{
  "num_attention_heads": 3,
  "head_dim": 64,
  "hidden_act": "tanh_gelu",
  "norm_eps": 1e-06,
  "parallel_block": false,
  "init": "normal",
  "optimizer": "soap_variant",
  "weight_decay": 0.16,
  "lr_head": 0.00673,
  "batch_tokens": [65536, 131072, 262144]
}
Each number is 500 + 25 x the weight over its row's rms, rounded and kept within 0 to 999. Layers, rows and columns count from 0. Numbers have three digits each. The size before them is the row's rms in percent of the matrix's.

# down: layer 8 MLP down (transposed), 768x192, rms 0.171, rows 73-89, columns 0-191
# up: layer 8 MLP up, 768x192, rms 0.166, rows 74-89, columns 0-191
down73 098:487492530489484536476492503492473509481503525484491475454481492481487449521479490529527517473516475520513517473511506520514477529508476503505494509510479451520514502522597484526456518498506544502481551487507528504513518496513506468483526520461457539459514482484497525506462511488545536511476523555489527458528466500529478520503531451484484454528490493522465483446492500494520497435524524511545447505513520459501540492515466484464468487527520496533499472481484497503536512528510507480471466524499513490460470456509480490469483502516506494513495470489509517519494494529519491486
up74 107:510464511463479516533462475513407484512533506468508499496507533508526521515491510443487534476550505484511521513505509517518508508522548512528509492482501523499504523447491475529505493462453477490514494490483533501516460509544486473518519489441473502521492538484507477483522486529494512469493476503467495531502500492477474482481521463440521497537513491522479524497459493497472491510524494527457494505463501483491496512486493490570541518462514482534520542505486543513465539491497535478530490497512529471458491473504489507499485527503489466538493473493439463497512531498500505533
down74 109:516517460455442483486525489461473503446491520517488496484467531491499509486506515509498501500513484464449464506478504500532501473486508487490493457521487498529474530485494488551489509496492502534475522527511483547495486480494477485512481447529515494495521507461480491520508501527468505480482483511487452485504553525512566468494525480500449483489506489479444500451467475551483517525494518524475477510508507453539473525473498484507486476447503521470500500498557491505472511468506508522475538512476539509534544489500472490483481475452499464503492492497554499500527542478461477496
up75 103:493447527479505493465543479517474496468467509474511504495475488510486505529475505517455499510482532519484496473438503548499558544545542530486517488498524512530488484533522481567527547535508469484457480474483522493509506486489460501514486498488537491464501476479508545514501503480511498520494487484468495526491537518499493507512509515491469520526457534505507509484498538495481525539518472514482519451473517522502554515475519501522532464481487479502510534491519500505501502507479539513506471580522510510554499503499508494487447489533501486494517511487514536443526491523552515490
down75 105:480463489510488454484487509500530529531495514495501537508493483464501471488425486490478490497566536505510513474525518487501480499500462547456492476473491485538526513495506466525506535482496504505524475554495497514508526450505464548477523488483492529483466502460493496541501515462528507525488509455462460504498479533504445487492515474480499516518484491479501491466536480530512440484458497521514478526529540535512495513456505506462511550513483551492479521519478503499568488489507539522479522525473465505495463467491501503539509515454514508503493484467473503513499491494515495500
up76 096:497510497485503509480489445526458516558484454485503462522505497501515503466453518490454529503525500457521458480494509503471440481531489498498520453510522506549484498492543507503458504494514499486521449531531518526490475509519467539501537486500498516527522491472453516511494499487500501489533513496494486512512498491470542461474524494509484491468554470488505498479493463549503541514492528520474505520508515470495515481534524498478487512527489467501516533525458483440530445491467474518464520524486453495488495479476525502532554482509498481494503491534517513484526481499457513445
down76 089:503503521502471504533511556483500530527508499533522520485487498529521533564505496520584513523477505510486537494500500484504513494451464522466510516495498477529507513523515484476481478494529543482455514458473533480498524466478497498492500540518525492482509496527523500512497516492482493491504471501465498492483511540522487505484517494514526480529529501525473540518493491451524460485491525493554537501513471464513488502535482533422455494461500491492478487486505493513485480535554545501457480530512488495504512551529533508503485508518551503535489508472488490498475551458538466506
up77 098:503496528460481482529471526513505495523487519532469527516521452534506428473492482489502505484521479510564535537479517440512510509481498524515472483495542491481496495519487521501472504495488488506511528511460464482491460497468561509510523512510496517505494476486517499537467497485479503534470508506488491508483486513493512485508588528524507496499518470497498491508480539463477520524481493463480532491435483443499496570501524518533479498544503516493483509514502469518492500496507450513480486496557517550487458518511543520499497496499509519495487484505475519548506455531509485458
down77 094:514465519501526512534494493488503529522544499491481508488515547487495495508519469507503486490523488507458546520509467508502487499498543511452506496496517495493487441479526545540471515494471514524506517456455527521513480505503495436526530494524455548491485458539510493518484511497503483509483466506547498523472495463488505505535528483520479480512527436499537520472502497518452534468471496508508495478516503486537466518499507500475522479485526487501455530473501484507550519556479471512461477506522464512531544481499496481516519494538528566506503481512474493501476449481507470456
up78 108:465491462555515500522517517474509521460528522532512487545495537464479508526504496478535455514543460481523527527492491520482496512521500460561480488504516486487486478511511506519538523495497513532523525486506507489516435513482569505469520508489469491520517476489518520474481504479492505497475518493494483502550508512522523539514542492521495477488482492483481474503518505517470550469475539451480478544485533505470498520537510563494526484494476470539476470537466510480495486490517529502508514518496499485536487532463514517441463527493452516509485514520515510460480521515497535535
down78 093:504527483495485533529508481526511532477491489500516490523513515491498508515448519519511486500531489465491524480481496498506503502515491448513516469466477519497530526509501525523535514453490536500491468526476480525557461493477515517500469498468469495506517469485520453491461485536493471484486536469512517491453530492505508516514522521520518532470502511446466499533467482517490536513529503507523494497496494515497484466551482493528525473468550505548449514532454506470495526551507526475500474480527487480553530462558510485474474534535487500518531473486479469471543496533483547483
up79 105:497494513496504521502522501497516509483485477470518470495492532524464549511454515474476498488507510530496483505504516471476482461517483507545495501493494490526523563499477500512534472461486522511458559470492493475476506472496527465506497506530525465524511486509539492499520490496476488479553483444476540480501473461479486491534473489513518465465495453495464480484513482481523454491505539467476479499515494499529531501551490483510494472481475461509544495537486492538469475481429531483521494514492552537510519472491477515457539516490476456521538500533506485481536485456506487518
down79 103:464480496510472461489493527492486514455465507483512518474509474436510471480548497504498473507512497470489513493525478492525458525515523458461509522502499459525495497483500524513449535578525527488491489528501507503450488523517478515493507512482495487460464515530457533488464512486527489524480515540514489547520487533518535543472513473556489534515501522486532494529458534493466535488520483507515522471514517494451488477504500491510485521505494476494472510442529522495537493524476538483502494496510468453519461528452507492514477487516545536471464515512491504537482507505507480520
up80 098:522448487482500446513472545474488485513546476493475534509496487447527508549546524444509521493458492503506524517482488522512523485492459475531455456474510518492504483480511532520510528528505491510526499500492475497491578465465510500516442491512509501468469521487481513530501516544505551511515468512468470552486480512535523526512464488498487486464507509471472504495477473497497538517519500509526544482527486418530504500485504520553538562503495531509513523512509508472505485502519519472503496485499492469484514506467510483486490487492474500498475480499506483471512464488531496499
down80 097:458490475540531531520464523473477514537522558492502514496487463534508503491499507526518465477503472518457551515501509493491500514508492507514502533555507508481531475528476494435489465512515519472460441529471519511539494532479493476518542500480509462505484529466483487518499472493496498514487484483517529495540514508496539528485515493499471528471595489527508493521526521550524480482530486473497510519492475505551546504469501532509459470469505488522530511469488482511511519511499528515540490482479469507436511502502498483479490469496507470467496504533466485481519527474513512510
up81 095:502557498516489521571517507481484475521519498492497527519511476461495477535510540474523465513521495507473491488496535506480478458517492479464507459529510531509473519469537523522543533525513483496484542496508497491574489522481485472527516503532500483450497459513494515501502541547492531532536490460498505446475531510500488505507561553490519509489490470501533509520525521471506471502504492489502527518485506511485481509541496509499480477486504524521527511522463521535513493488543495527522508444508571530514535499522495497527478469525526470529486479472472508537459511506504520492
down81 109:476488484499499489546478485493438498491514524517475484500490459542534510479517507470463518498493456461482503513460523499490506465485441520500453507468482543509514509482488502469541526519506513503525476465562582508473509489479532542534506487509462499495528478541480496539490483507490501523537534438502509506477489496509486480503523506516516512507477494510476499523517436483504473530480495515520493498539476523466481482472461526494500485511510536522482520509514524502517484527481499518502482503498516491495503522529515547514500551491501527519511479461562494500437485533447489505
up82 100:522496473497500515502519481462520423513474470501464470509477528491493531486502483514504551503510519543486500512474485501479539495533505507555467469553528458510540497524537474501499484496513499512506518476495457529500474515510515526455489529485497454540537456511523482481472505464480473569466505496505470506545523482499493515515509513486461518483481468472529485481523503518518524531486535509566506500468492530523506516503481510477484494505562489490544510479472518477478513527493529500528494447531486492515497485522491489510509541496540479543510535503516509475549478489517473491
down82 094:489462539520514465464498554521466508535485517489488524533466470523525471519526515491515532482519513482490492509498516503508484479451521508480515510489447486457451475508485470494496487496457548521514446522469519531496491460513476461515527459536523512485498542543524461498516505472516516502550514501508495495438523495487498511509496488519505482527513494546487524483498515476459484492511463518473493467491476523539502514467492459486539440487496457451512489451503468476554510499512506508535528495494513517481496514480522484516550486494487517453496508500488513539467480492504468480
up83 089:477490482541504470460479504477485538552506479522493529453549497518529519488483522505518494527474517537472499541518522448471510485510545503499500482482478459506512488478453497516533536506490457528469520507501529517563528516476543494514520526495470481469502518525535525521502503502501534504468514495487435485515462520495545448486479482526430501461526465535473479502485504485519497461495492511488472514500494529534521543494499513496528512507480518481481467511501491531498490498559524527535480482491521509526505485454515484511506458464513473507536498487505479490455517519507522514
down83 088:536494515495513500501521544536517506478534479459479484494468496504485511534558448556531505442511480557540476536499473484495528485502521477513503536456481473479485519513481486506481459493409508485490491510493488451478506498479525526487502537535549511518537530511543491523510512489469487496502518510498519475478519481512504489519489536516481494456490502499485462480525516498463525480478501522485520503543503465488457487505501483507506487493505491500515486540540507491493496533535479527510514518513495518480483498490505553492503511489559535541531473493479510468492575474500479517
up84 097:549494495539521478491482506503491478499491527470499540524472497530462481491512497456500499501468508515501516477538531484472512495523562507452514497476537489483444525499527482489502561508518507487562482499507497496497551540520512538507503494542489505463460505475524467470483514499478468549470473517462495525469481500481500514533526554482506505483521520499506489514423473541488522531528446503539504494505531518527502511537503499525495461463480496491499512547478494506506475532462539475499493501479501487477470509509486510512526446495472492480515510512490468508538470486477527526
down84 104:495482508500521509459516487481485530487485488475510519516495515440488460512499519488484518481473491494493461543519491536482503495529469546504486522535540483546521427487538477531485535537536524527478452489489473543475536558485541488494486468481522505496456500550530492502534463491501480487492503542510463476464498484509498515529511491512461534508542533491536527497483513464518521510486501489488527482462480542493496524479521477514485478464482498511473566497497496469498511485465509523481507444523512469506535495470480531514459505488496530494467471506486512522479473474502487486
up85 100:501475505451471562577464575474444506497523490470518456482506487469526494478495539467505525484546485509527496507477483486506490458492454477496499497485484477535513529488488487490519488506500491494500483535505435524493527505470493481523480498520488501502517465490489471507492484502477546505542468489497499485506488508502468470491499510508521499492490488500494480509503488460503474494447524484505555491498475493482494528506499511494516510492482495485524532491471524507503504489502532450510494516526477449492451532468466515509502455564503529501532496405502500525518487482488545511
down85 099:495539516518497487469514512513505493505454470572491546522498496481533499508537511458508498516493512480492533486509497471511510556517508504488493505475500508467485526523486549480476505440442483528475509483422516497490500539548475513511466493517461506525500538519513504537528495507533502530477536466492505487501501512493501534483465534484517522541471479461519533506520507513530556546513509532483496524486507536494502458519490470506553487488488557514541515496522528483524466487522463504493526522464525490492469471513498497504514465485490488492454548506511473478481511506482478484
up86 103:535463484468530498543486507533549530555559530543511502507474527468483460514515466523526492494490475508512512533495500525483482536487481499470489475528496486489452517479490542445498518492472539489509492535465477495509527522501506499502513513497493529473535480482485526472492484472508505505479503491531480479507491452470515479490481489505524539507481510459457488534550489464490467558456513501507516470534529476503500505526497549488469522492506491448492519548482516499495477522510491468505509511505518496493468499535542498480499471476536552430525492525530483498506511471492469521
down86 103:477512485528481524510512491479516587489468511475480522495503471561494518488496497529478511517460499517529467459454499490495557493489492457531501524508494446514511488462470497522478491491504486508543486493496527499543484440511496505581496479505486476537516502510481478525489467505539496475468512493490517506495524514515493451493510523455490524480415500513509486491456470501448475486497471471529490530515471486496540515490496507497483477467459517528513502532495512489469528487489504543503479520496514527511502516486492483500506475476504476491496520456472506493557494489483449513
up87 106:543512547516474496520486494460490548571507496494567489522546523486493501503467540499496496466486531506524505488456491521474467455549485534507504507489533492521564493529520488518522527490517505493472498498522524513471476497454500491485513477497494467509474464533505510490511484459472500516488489527511532498503468527486464520494488524489516483479526508533499554502497507489510473496503514476543482490533528509503502485508541494523461480540502521477484489477459517524507494479476480498498502511470476483502522520494514556492499486493448512450512499487430445500492528519492560451
down87 099:490466510505548498524500492534466505468519533514491499479496514491469532435533431523507488497544473460492525488506473482457501514496508542475514446521523523472504528519492527482538466516496504559497504493492478431510505519420476507494507527527513519511531492500512479461514542509501480472501479546483499513485482496522492481496473482532477493483547468492487458536485549512531502489553531510504468477510466474515522501518489450518482513492490533493533490487523507516513482513488482529497505471490541537477449488515500497514517529526516481527519505487471475495523507512535474510
up88 100:497557531461456462490542522483499467487507526504487511520519521493439545522481451538464429548496493525496502563517494539517480491488513540541493496496500484529461514479503532509489549510534491548513442523469504498502489493508494484515479513467516496524472514521513518502530493489454490485494521516508528464457434529489514473494515498480516483471521464511458517458532527489497507497474506479517509535498522525509474543517481502491508503497538496520515512489487502491540505510503511478492518507527520494484470514478478547501482534479504456492483492495471526481529497539550492510
down88 101:511503494541511508507448479494470504464543482509501496493422506504481490484535513486527518468456467513484519491485508524544505514462478483494529547468450501502501492556495475481512482487508503531532488480479495490458532526522504465505515484548501505471510490479479466551496469497538459485515465512487475522554519459491503511509495450477499469482499473433504496497504461468504489514496502496488490460535458516523511472495488473467468476506490469509511449542483538540498504489481504504477478513502483538524518454542492503474507509503531512446490508514523537532527512503469493498
up89 098:451491516458483517533498541491509508519510494505500501508535501475511535506530493502498467503527520494497495518524549501508508532512496426497440528514526460499481501490434495544530520502508506553494557507478539513483520484498491564519490512469485495530539464525482523445494515479505477458489487521512511516503478487544507520486479469484518498473472494532500458508489503464488514504495495577488538499514473489443490532468471477465474508533503511529503495511526468541507519500494493537497462490479494524509498499517529520512498463500488513487505465508529501480553536505453492523
down89 108:520486501494507504468496481518518501493535475473546497531515530448471484500460484510486487500524520518520497512531500493498516507527544497489477554493496494499445524486522494510509507515508494478516528510507496479434547469499504478496529499503538510510551497548545517495494535516490457540486512469476513460493501505473505501479474519499496515490529518464463506481500528481503508478479480486517510451503509492557496500498516506512464482512489441520475506474460515510450498497478579504502472463505453528501531508501535493472544512504537512478479532433463508509535525491457477552